Each number is 200 + 40 x the weight over its row's rms, rounded and kept within 0 to 999. Layers, rows and columns count from 0. The size before them is the row's rms in percent of the matrix's.

# layer 11 attention query, 128x160, rms 0.109, rows 0-49, columns 96-127
053,146,226,193,227,142,199,214,200,158,147,153,227,147,156,270,234,156,111,249,171,176,196,260,182,210,165,186,218,180,219,194,220
062,199,239,315,182,258,205,270,175,160,197,187,191,222,208,228,216,197,170,189,270,234,183,181,142,196,183,234,211,198,244,213,266
072,118,264,279,164,217,184,171,193,171,180,199,236,198,180,258,182,189,133,146,232,260,141,168,168,180,168,231,203,153,190,256,192
062,252,241,168,180,161,207,196,185,184,239,243,235,175,225,146,165,249,187,183,309,226,228,160,236,223,178,119,219,181,224,192,158
058,199,200,168,217,229,161,217,176,231,243,233,195,144,212,165,200,168,188,176,156,208,165,186,296,187,236,172,214,209,231,214,161
072,184,160,102,233,148,199,231,215,192,259,197,212,179,212,163,165,167,175,213,170,178,274,261,233,204,214,159,226,277,232,111,231
076,253,137,146,245,114,158,174,206,154,226,213,222,210,236,140,143,233,240,177,219,181,155,188,241,196,219,189,156,221,183,194,147
069,272,196,218,228,233,215,161,181,169,209,137,215,204,132,230,201,212,206,221,127,167,236,206,221,186,254,173,241,273,176,242,225
068,133,222,130,214,209,245,177,225,200,174,210,155,236,213,123,122,230,127,189,215,220,250,309,173,176,189,201,226,187,193,113,169
072,154,157,113,168,114,179,206,224,171,201,221,228,184,227,190,186,175,252,185,234,186,244,146,170,166,196,202,218,212,224,156,190
081,220,230,265,174,221,225,203,159,227,204,198,211,207,108,257,212,225,144,183,253,211,187,266,146,210,186,205,218,200,155,238,237
065,180,189,156,233,197,163,170,275,204,140,236,214,173,307,203,108,215,200,271,241,176,235,229,200,166,204,202,198,134,277,200,261
077,213,196,235,193,207,193,219,93,215,154,192,125,196,269,166,179,187,261,219,227,211,141,148,225,224,160,284,260,172,171,211,214
075,206,145,195,263,194,167,179,157,209,184,232,205,193,191,206,242,208,281,233,177,218,155,182,238,180,193,161,227,297,189,256,205
083,180,154,220,219,154,163,204,167,198,239,221,178,139,217,175,156,196,286,187,248,183,114,187,251,182,210,193,168,195,233,203,181
059,171,205,227,120,214,195,279,197,158,208,206,234,216,163,255,110,219,147,116,207,169,130,122,209,140,227,235,148,185,175,158,174
078,242,187,209,166,168,222,207,192,183,182,233,247,208,244,291,210,207,211,229,215,264,163,186,173,192,221,223,152,140,221,228,174
075,205,177,145,242,178,282,226,155,159,167,171,191,266,239,161,228,202,226,202,218,184,240,181,225,221,204,235,269,172,198,219,179
103,179,194,142,238,218,234,131,255,219,236,206,225,200,181,201,160,181,200,199,173,177,190,241,246,189,178,158,184,237,234,121,199
090,258,236,191,177,160,175,197,250,226,275,126,228,221,209,217,216,240,224,173,154,137,161,169,249,190,158,203,143,184,222,111,153
105,254,236,224,153,232,206,265,260,201,162,179,183,170,129,224,132,186,178,153,151,178,260,208,185,195,146,157,185,227,119,198,209
105,216,232,187,116,177,155,153,252,244,162,243,158,124,228,186,222,238,153,176,193,244,226,192,200,197,183,226,185,135,132,219,220
098,164,227,214,173,170,217,202,264,253,168,112,198,190,225,218,153,163,210,199,162,227,188,153,219,260,194,198,160,130,141,156,234
115,191,184,182,163,175,215,216,179,256,207,143,163,252,214,165,238,242,199,178,153,180,229,242,198,236,252,211,315,197,191,161,155
105,211,218,205,229,226,236,186,224,111,239,230,184,126,152,239,151,238,189,183,175,146,162,188,237,233,188,218,182,211,164,162,177
128,155,225,177,153,153,141,229,134,167,225,122,170,150,191,196,204,231,269,149,226,186,204,273,266,198,196,211,210,165,198,287,220
125,216,143,234,201,218,205,177,249,156,252,174,199,147,236,130,199,240,257,290,159,201,217,170,211,212,181,197,226,214,145,209,165
112,198,235,175,163,190,211,145,216,200,220,218,151,195,271,175,228,236,161,217,156,170,209,143,165,206,199,234,226,209,207,189,199
122,185,190,195,213,197,206,162,270,181,183,240,221,157,272,170,282,272,197,189,223,175,150,236,198,200,273,167,204,273,262,189,180
127,192,237,243,204,202,235,140,146,214,189,223,202,131,136,165,224,192,207,161,238,265,135,228,205,186,186,199,198,151,240,173,153
133,176,220,267,268,192,254,270,178,180,123,205,228,268,184,163,210,179,188,177,146,164,175,199,267,169,189,231,160,199,201,256,207
121,150,155,311,179,155,170,200,280,306,168,215,234,188,216,226,101,180,296,173,185,156,185,173,229,205,197,222,204,225,182,212,144
127,239,224,204,163,166,194,228,220,323,113,230,208,163,202,208,152,223,215,278,136,273,168,266,216,262,204,155,169,187,249,195,153
121,101,191,141,292,145,201,258,263,219,219,143,153,195,239,199,218,176,190,188,147,169,253,188,249,233,233,206,255,217,203,245,162
130,300,252,168,180,225,131,145,201,169,159,149,236,215,172,230,166,210,150,159,187,198,182,180,168,239,165,229,237,212,186,236,157
117,120,277,191,120,282,143,233,234,169,156,167,163,245,242,192,219,205,210,193,148,175,123,204,211,224,243,168,183,142,199,239,281
127,114,241,206,258,250,232,154,101,270,148,157,241,196,193,183,212,205,200,182,88,207,236,134,221,156,192,230,211,208,264,206,160
128,157,301,233,214,156,145,161,162,250,258,183,146,235,213,141,158,183,216,152,237,144,220,206,155,245,122,206,283,236,181,189,234
123,234,201,219,152,211,175,194,213,189,196,208,222,236,235,236,196,259,216,206,156,207,199,212,183,193,113,135,193,177,184,79,194
129,226,257,165,177,166,138,214,151,172,178,249,220,182,215,159,159,168,216,161,212,208,150,162,185,210,152,243,146,179,196,104,161
130,212,209,248,185,213,203,183,189,211,183,188,234,199,213,248,156,183,125,111,194,156,158,255,159,240,269,246,213,214,163,235,180
121,203,154,177,181,194,180,235,213,144,164,187,198,193,152,194,175,207,243,227,149,214,194,188,191,235,210,214,223,179,202,130,176
124,201,175,180,187,215,168,194,181,201,268,261,123,205,216,219,210,278,194,213,230,204,241,192,131,185,225,233,240,188,217,160,171
124,73,214,211,157,137,173,243,197,231,237,211,240,241,203,312,236,124,212,211,242,155,265,210,180,216,233,232,234,166,136,183,191
125,198,155,252,216,110,178,215,166,157,255,208,207,207,188,250,205,272,214,251,243,254,224,203,152,218,127,231,163,220,177,149,181
125,253,203,222,145,175,238,216,166,66,170,199,160,274,273,212,216,159,314,195,145,235,282,179,163,137,180,244,176,136,211,231,193
124,246,182,212,156,223,159,206,157,246,239,158,241,184,171,159,208,157,235,243,222,126,194,190,203,218,203,188,207,196,172,235,211
124,190,212,124,190,225,209,131,113,123,187,206,202,235,188,268,164,252,187,183,141,186,230,199,167,129,206,136,140,140,166,231,183
128,201,186,164,230,217,176,172,163,225,265,168,245,242,241,233,205,207,171,300,243,155,224,193,241,228,212,196,203,199,243,220,192
127,275,248,162,144,220,180,171,244,175,222,257,233,242,219,243,137,254,182,201,221,166,197,253,240,260,189,189,218,204,254,197,175
# layer 11 attention key, 128x160, rms 0.116, rows 0-49, columns 96-127
050,244,273,150,248,200,151,197,182,208,230,201,211,264,224,146,207,188,283,298,213,167,177,104,176,219,259,209,273,176,205,169,217
058,326,224,232,192,166,212,203,79,241,260,230,175,137,165,157,209,218,210,163,189,214,146,215,247,194,206,173,197,187,165,137,252
053,191,103,165,184,257,211,169,128,250,198,237,189,182,140,169,219,213,235,139,130,199,206,259,240,185,194,128,182,208,166,209,246
057,155,250,292,169,300,177,242,201,241,179,192,140,183,119,201,209,196,181,203,165,225,162,185,155,198,244,188,232,243,160,222,179
064,182,215,183,201,264,220,209,248,191,191,236,247,136,190,199,125,284,134,264,203,217,235,191,216,302,150,272,221,250,168,219,180
065,249,149,203,193,184,207,101,211,158,232,190,163,268,262,264,300,253,216,249,275,210,221,198,179,238,196,260,218,153,172,255,222
060,218,201,186,181,167,224,227,198,180,175,219,233,224,226,224,231,155,196,239,268,172,256,241,229,192,181,284,157,133,145,176,176
062,163,206,164,245,72,217,188,155,199,174,269,263,149,246,174,285,210,258,180,222,213,198,220,224,225,134,204,221,244,170,196,187
061,253,189,286,161,236,201,198,223,191,242,178,181,211,204,300,196,251,236,185,241,213,199,86,213,176,221,172,91,145,172,259,161
078,228,274,197,187,174,249,180,196,224,236,165,180,229,174,229,170,190,186,173,238,181,203,183,213,157,152,194,148,148,146,173,132
064,139,171,256,149,293,91,207,182,206,176,208,206,175,227,206,111,228,176,195,155,203,187,225,199,237,167,170,171,242,240,255,229
067,215,256,205,200,263,239,183,206,200,164,177,180,247,204,241,152,219,176,197,252,207,256,152,190,187,243,223,147,165,180,216,159
079,176,189,220,225,176,126,217,144,168,180,176,235,138,234,160,102,236,144,228,211,203,284,172,242,253,180,191,245,225,217,209,255
075,161,174,223,163,206,131,122,145,195,182,185,250,234,295,232,250,211,158,192,149,256,246,188,203,243,154,249,205,201,140,176,259
072,204,162,213,200,153,290,120,180,229,170,220,201,250,287,205,217,235,206,229,189,218,173,241,135,243,187,232,235,213,218,222,262
086,241,202,232,191,227,163,243,150,215,233,152,179,151,119,183,230,183,212,183,209,180,156,231,194,193,172,142,210,228,243,258,218
081,181,201,133,238,178,275,205,226,180,138,241,219,203,205,133,171,186,196,222,217,155,148,199,178,250,191,256,235,221,182,134,146
091,196,181,248,216,98,251,165,183,217,159,227,176,143,247,159,156,215,188,203,181,196,100,231,184,261,184,224,238,260,201,286,226
087,267,144,220,181,247,267,205,209,174,197,181,158,189,165,176,300,210,273,141,279,280,191,175,219,129,181,226,259,141,151,215,242
089,178,178,204,209,175,166,206,168,113,131,187,166,110,122,155,226,211,211,214,171,146,217,270,225,271,178,220,203,236,197,261,211
114,212,205,254,189,219,240,229,194,190,250,163,244,193,156,246,218,197,199,192,225,157,141,215,244,188,216,196,212,185,235,276,206
089,227,194,152,240,200,202,226,224,99,170,214,174,249,160,182,219,126,153,220,185,249,225,241,179,174,230,189,192,247,195,128,199
119,288,206,227,244,243,205,218,221,204,139,161,150,186,170,203,196,184,223,193,260,211,124,89,230,109,169,166,172,230,213,247,222
113,179,188,264,174,60,188,147,194,224,258,162,154,235,145,210,209,160,176,185,222,241,150,275,178,227,183,197,278,181,205,225,221
128,191,188,166,195,216,176,184,165,177,190,218,210,183,205,144,193,196,238,188,198,199,177,116,198,265,156,178,213,230,202,179,177
119,176,227,216,185,221,159,210,183,249,164,225,158,78,172,156,299,255,146,253,212,211,186,241,248,182,162,243,159,251,181,176,207
112,169,209,213,201,265,200,145,190,190,254,215,186,142,184,239,199,195,233,234,270,226,262,110,157,144,236,181,190,233,186,279,193
129,183,220,178,182,166,183,242,180,232,204,208,247,210,129,132,153,195,156,258,154,204,197,168,164,154,231,188,184,173,209,172,180
122,171,152,197,219,221,144,148,223,207,205,169,217,237,279,250,154,142,161,206,184,216,167,190,188,262,189,164,182,181,242,152,169
116,186,200,223,204,235,184,179,162,229,169,229,256,231,215,181,264,215,258,251,201,237,191,209,193,205,210,234,238,236,230,174,210
128,211,288,230,254,171,204,225,191,89,189,266,189,216,171,199,200,227,225,210,229,213,199,192,151,136,150,251,94,200,174,242,183
125,177,174,234,238,223,225,132,212,212,113,264,142,160,160,285,189,160,263,202,191,108,167,170,227,259,231,184,191,198,236,191,143
120,203,241,189,186,263,166,226,242,257,178,233,164,262,215,212,229,147,284,166,216,186,286,211,142,190,227,208,222,174,127,208,251
125,227,178,228,155,182,164,185,219,200,199,200,172,179,251,196,234,192,223,198,176,208,210,234,196,166,224,225,186,194,134,221,192
128,266,302,147,227,216,217,199,216,136,204,188,132,198,152,233,166,124,163,200,247,257,213,121,192,251,241,210,204,159,180,196,187
117,165,201,222,93,129,169,248,228,170,291,157,222,195,202,198,209,192,235,202,203,189,176,240,231,157,237,180,221,147,171,174,231
125,168,163,238,196,142,171,232,198,231,184,182,222,157,215,208,205,213,195,203,185,298,187,129,291,221,190,153,216,217,216,189,200
122,211,241,200,150,159,225,149,181,199,171,114,172,228,144,162,135,224,174,175,291,190,203,214,182,264,171,192,284,230,186,168,246
123,190,211,136,198,156,243,191,166,212,214,198,236,214,181,239,241,259,188,207,168,307,157,186,203,157,208,181,198,126,176,254,225
128,190,240,194,225,220,189,179,220,232,216,284,227,245,231,201,198,157,141,119,199,141,186,240,181,215,268,231,218,195,189,207,201
129,207,231,241,133,205,218,168,217,277,209,223,166,190,271,113,271,188,225,220,174,151,146,181,218,220,285,194,191,221,163,187,211
125,242,137,231,171,239,153,213,181,234,280,216,178,144,148,199,270,187,243,195,144,199,243,226,241,233,202,178,187,158,141,230,179
132,230,196,240,155,225,211,210,189,150,226,217,93,145,132,167,229,177,166,163,168,167,230,159,257,265,114,143,253,182,187,117,165
128,171,279,173,129,154,222,220,191,168,206,280,261,217,236,174,239,202,182,223,223,166,219,188,248,218,223,250,225,235,261,186,122
123,217,238,254,250,194,161,220,207,249,157,236,214,239,242,193,204,171,216,220,251,211,151,259,225,179,259,189,245,180,249,193,171
119,252,218,224,155,110,179,196,212,142,204,159,111,213,231,183,216,163,169,241,125,144,177,235,190,169,239,217,207,210,149,141,221
126,220,218,182,237,263,241,274,170,162,175,181,222,126,142,141,222,196,219,186,207,207,145,128,260,260,218,207,232,214,203,286,201
120,198,265,222,182,227,169,95,184,172,170,101,189,276,148,128,210,202,245,238,167,222,189,162,185,169,143,176,201,169,133,207,234
128,213,257,155,196,164,211,160,195,181,231,139,250,310,185,247,208,144,142,189,236,184,256,212,211,137,181,194,203,208,219,115,195
120,258,198,243,222,249,158,222,212,239,241,171,262,231,241,246,188,122,213,194,158,204,245,266,193,152,194,186,168,151,249,208,204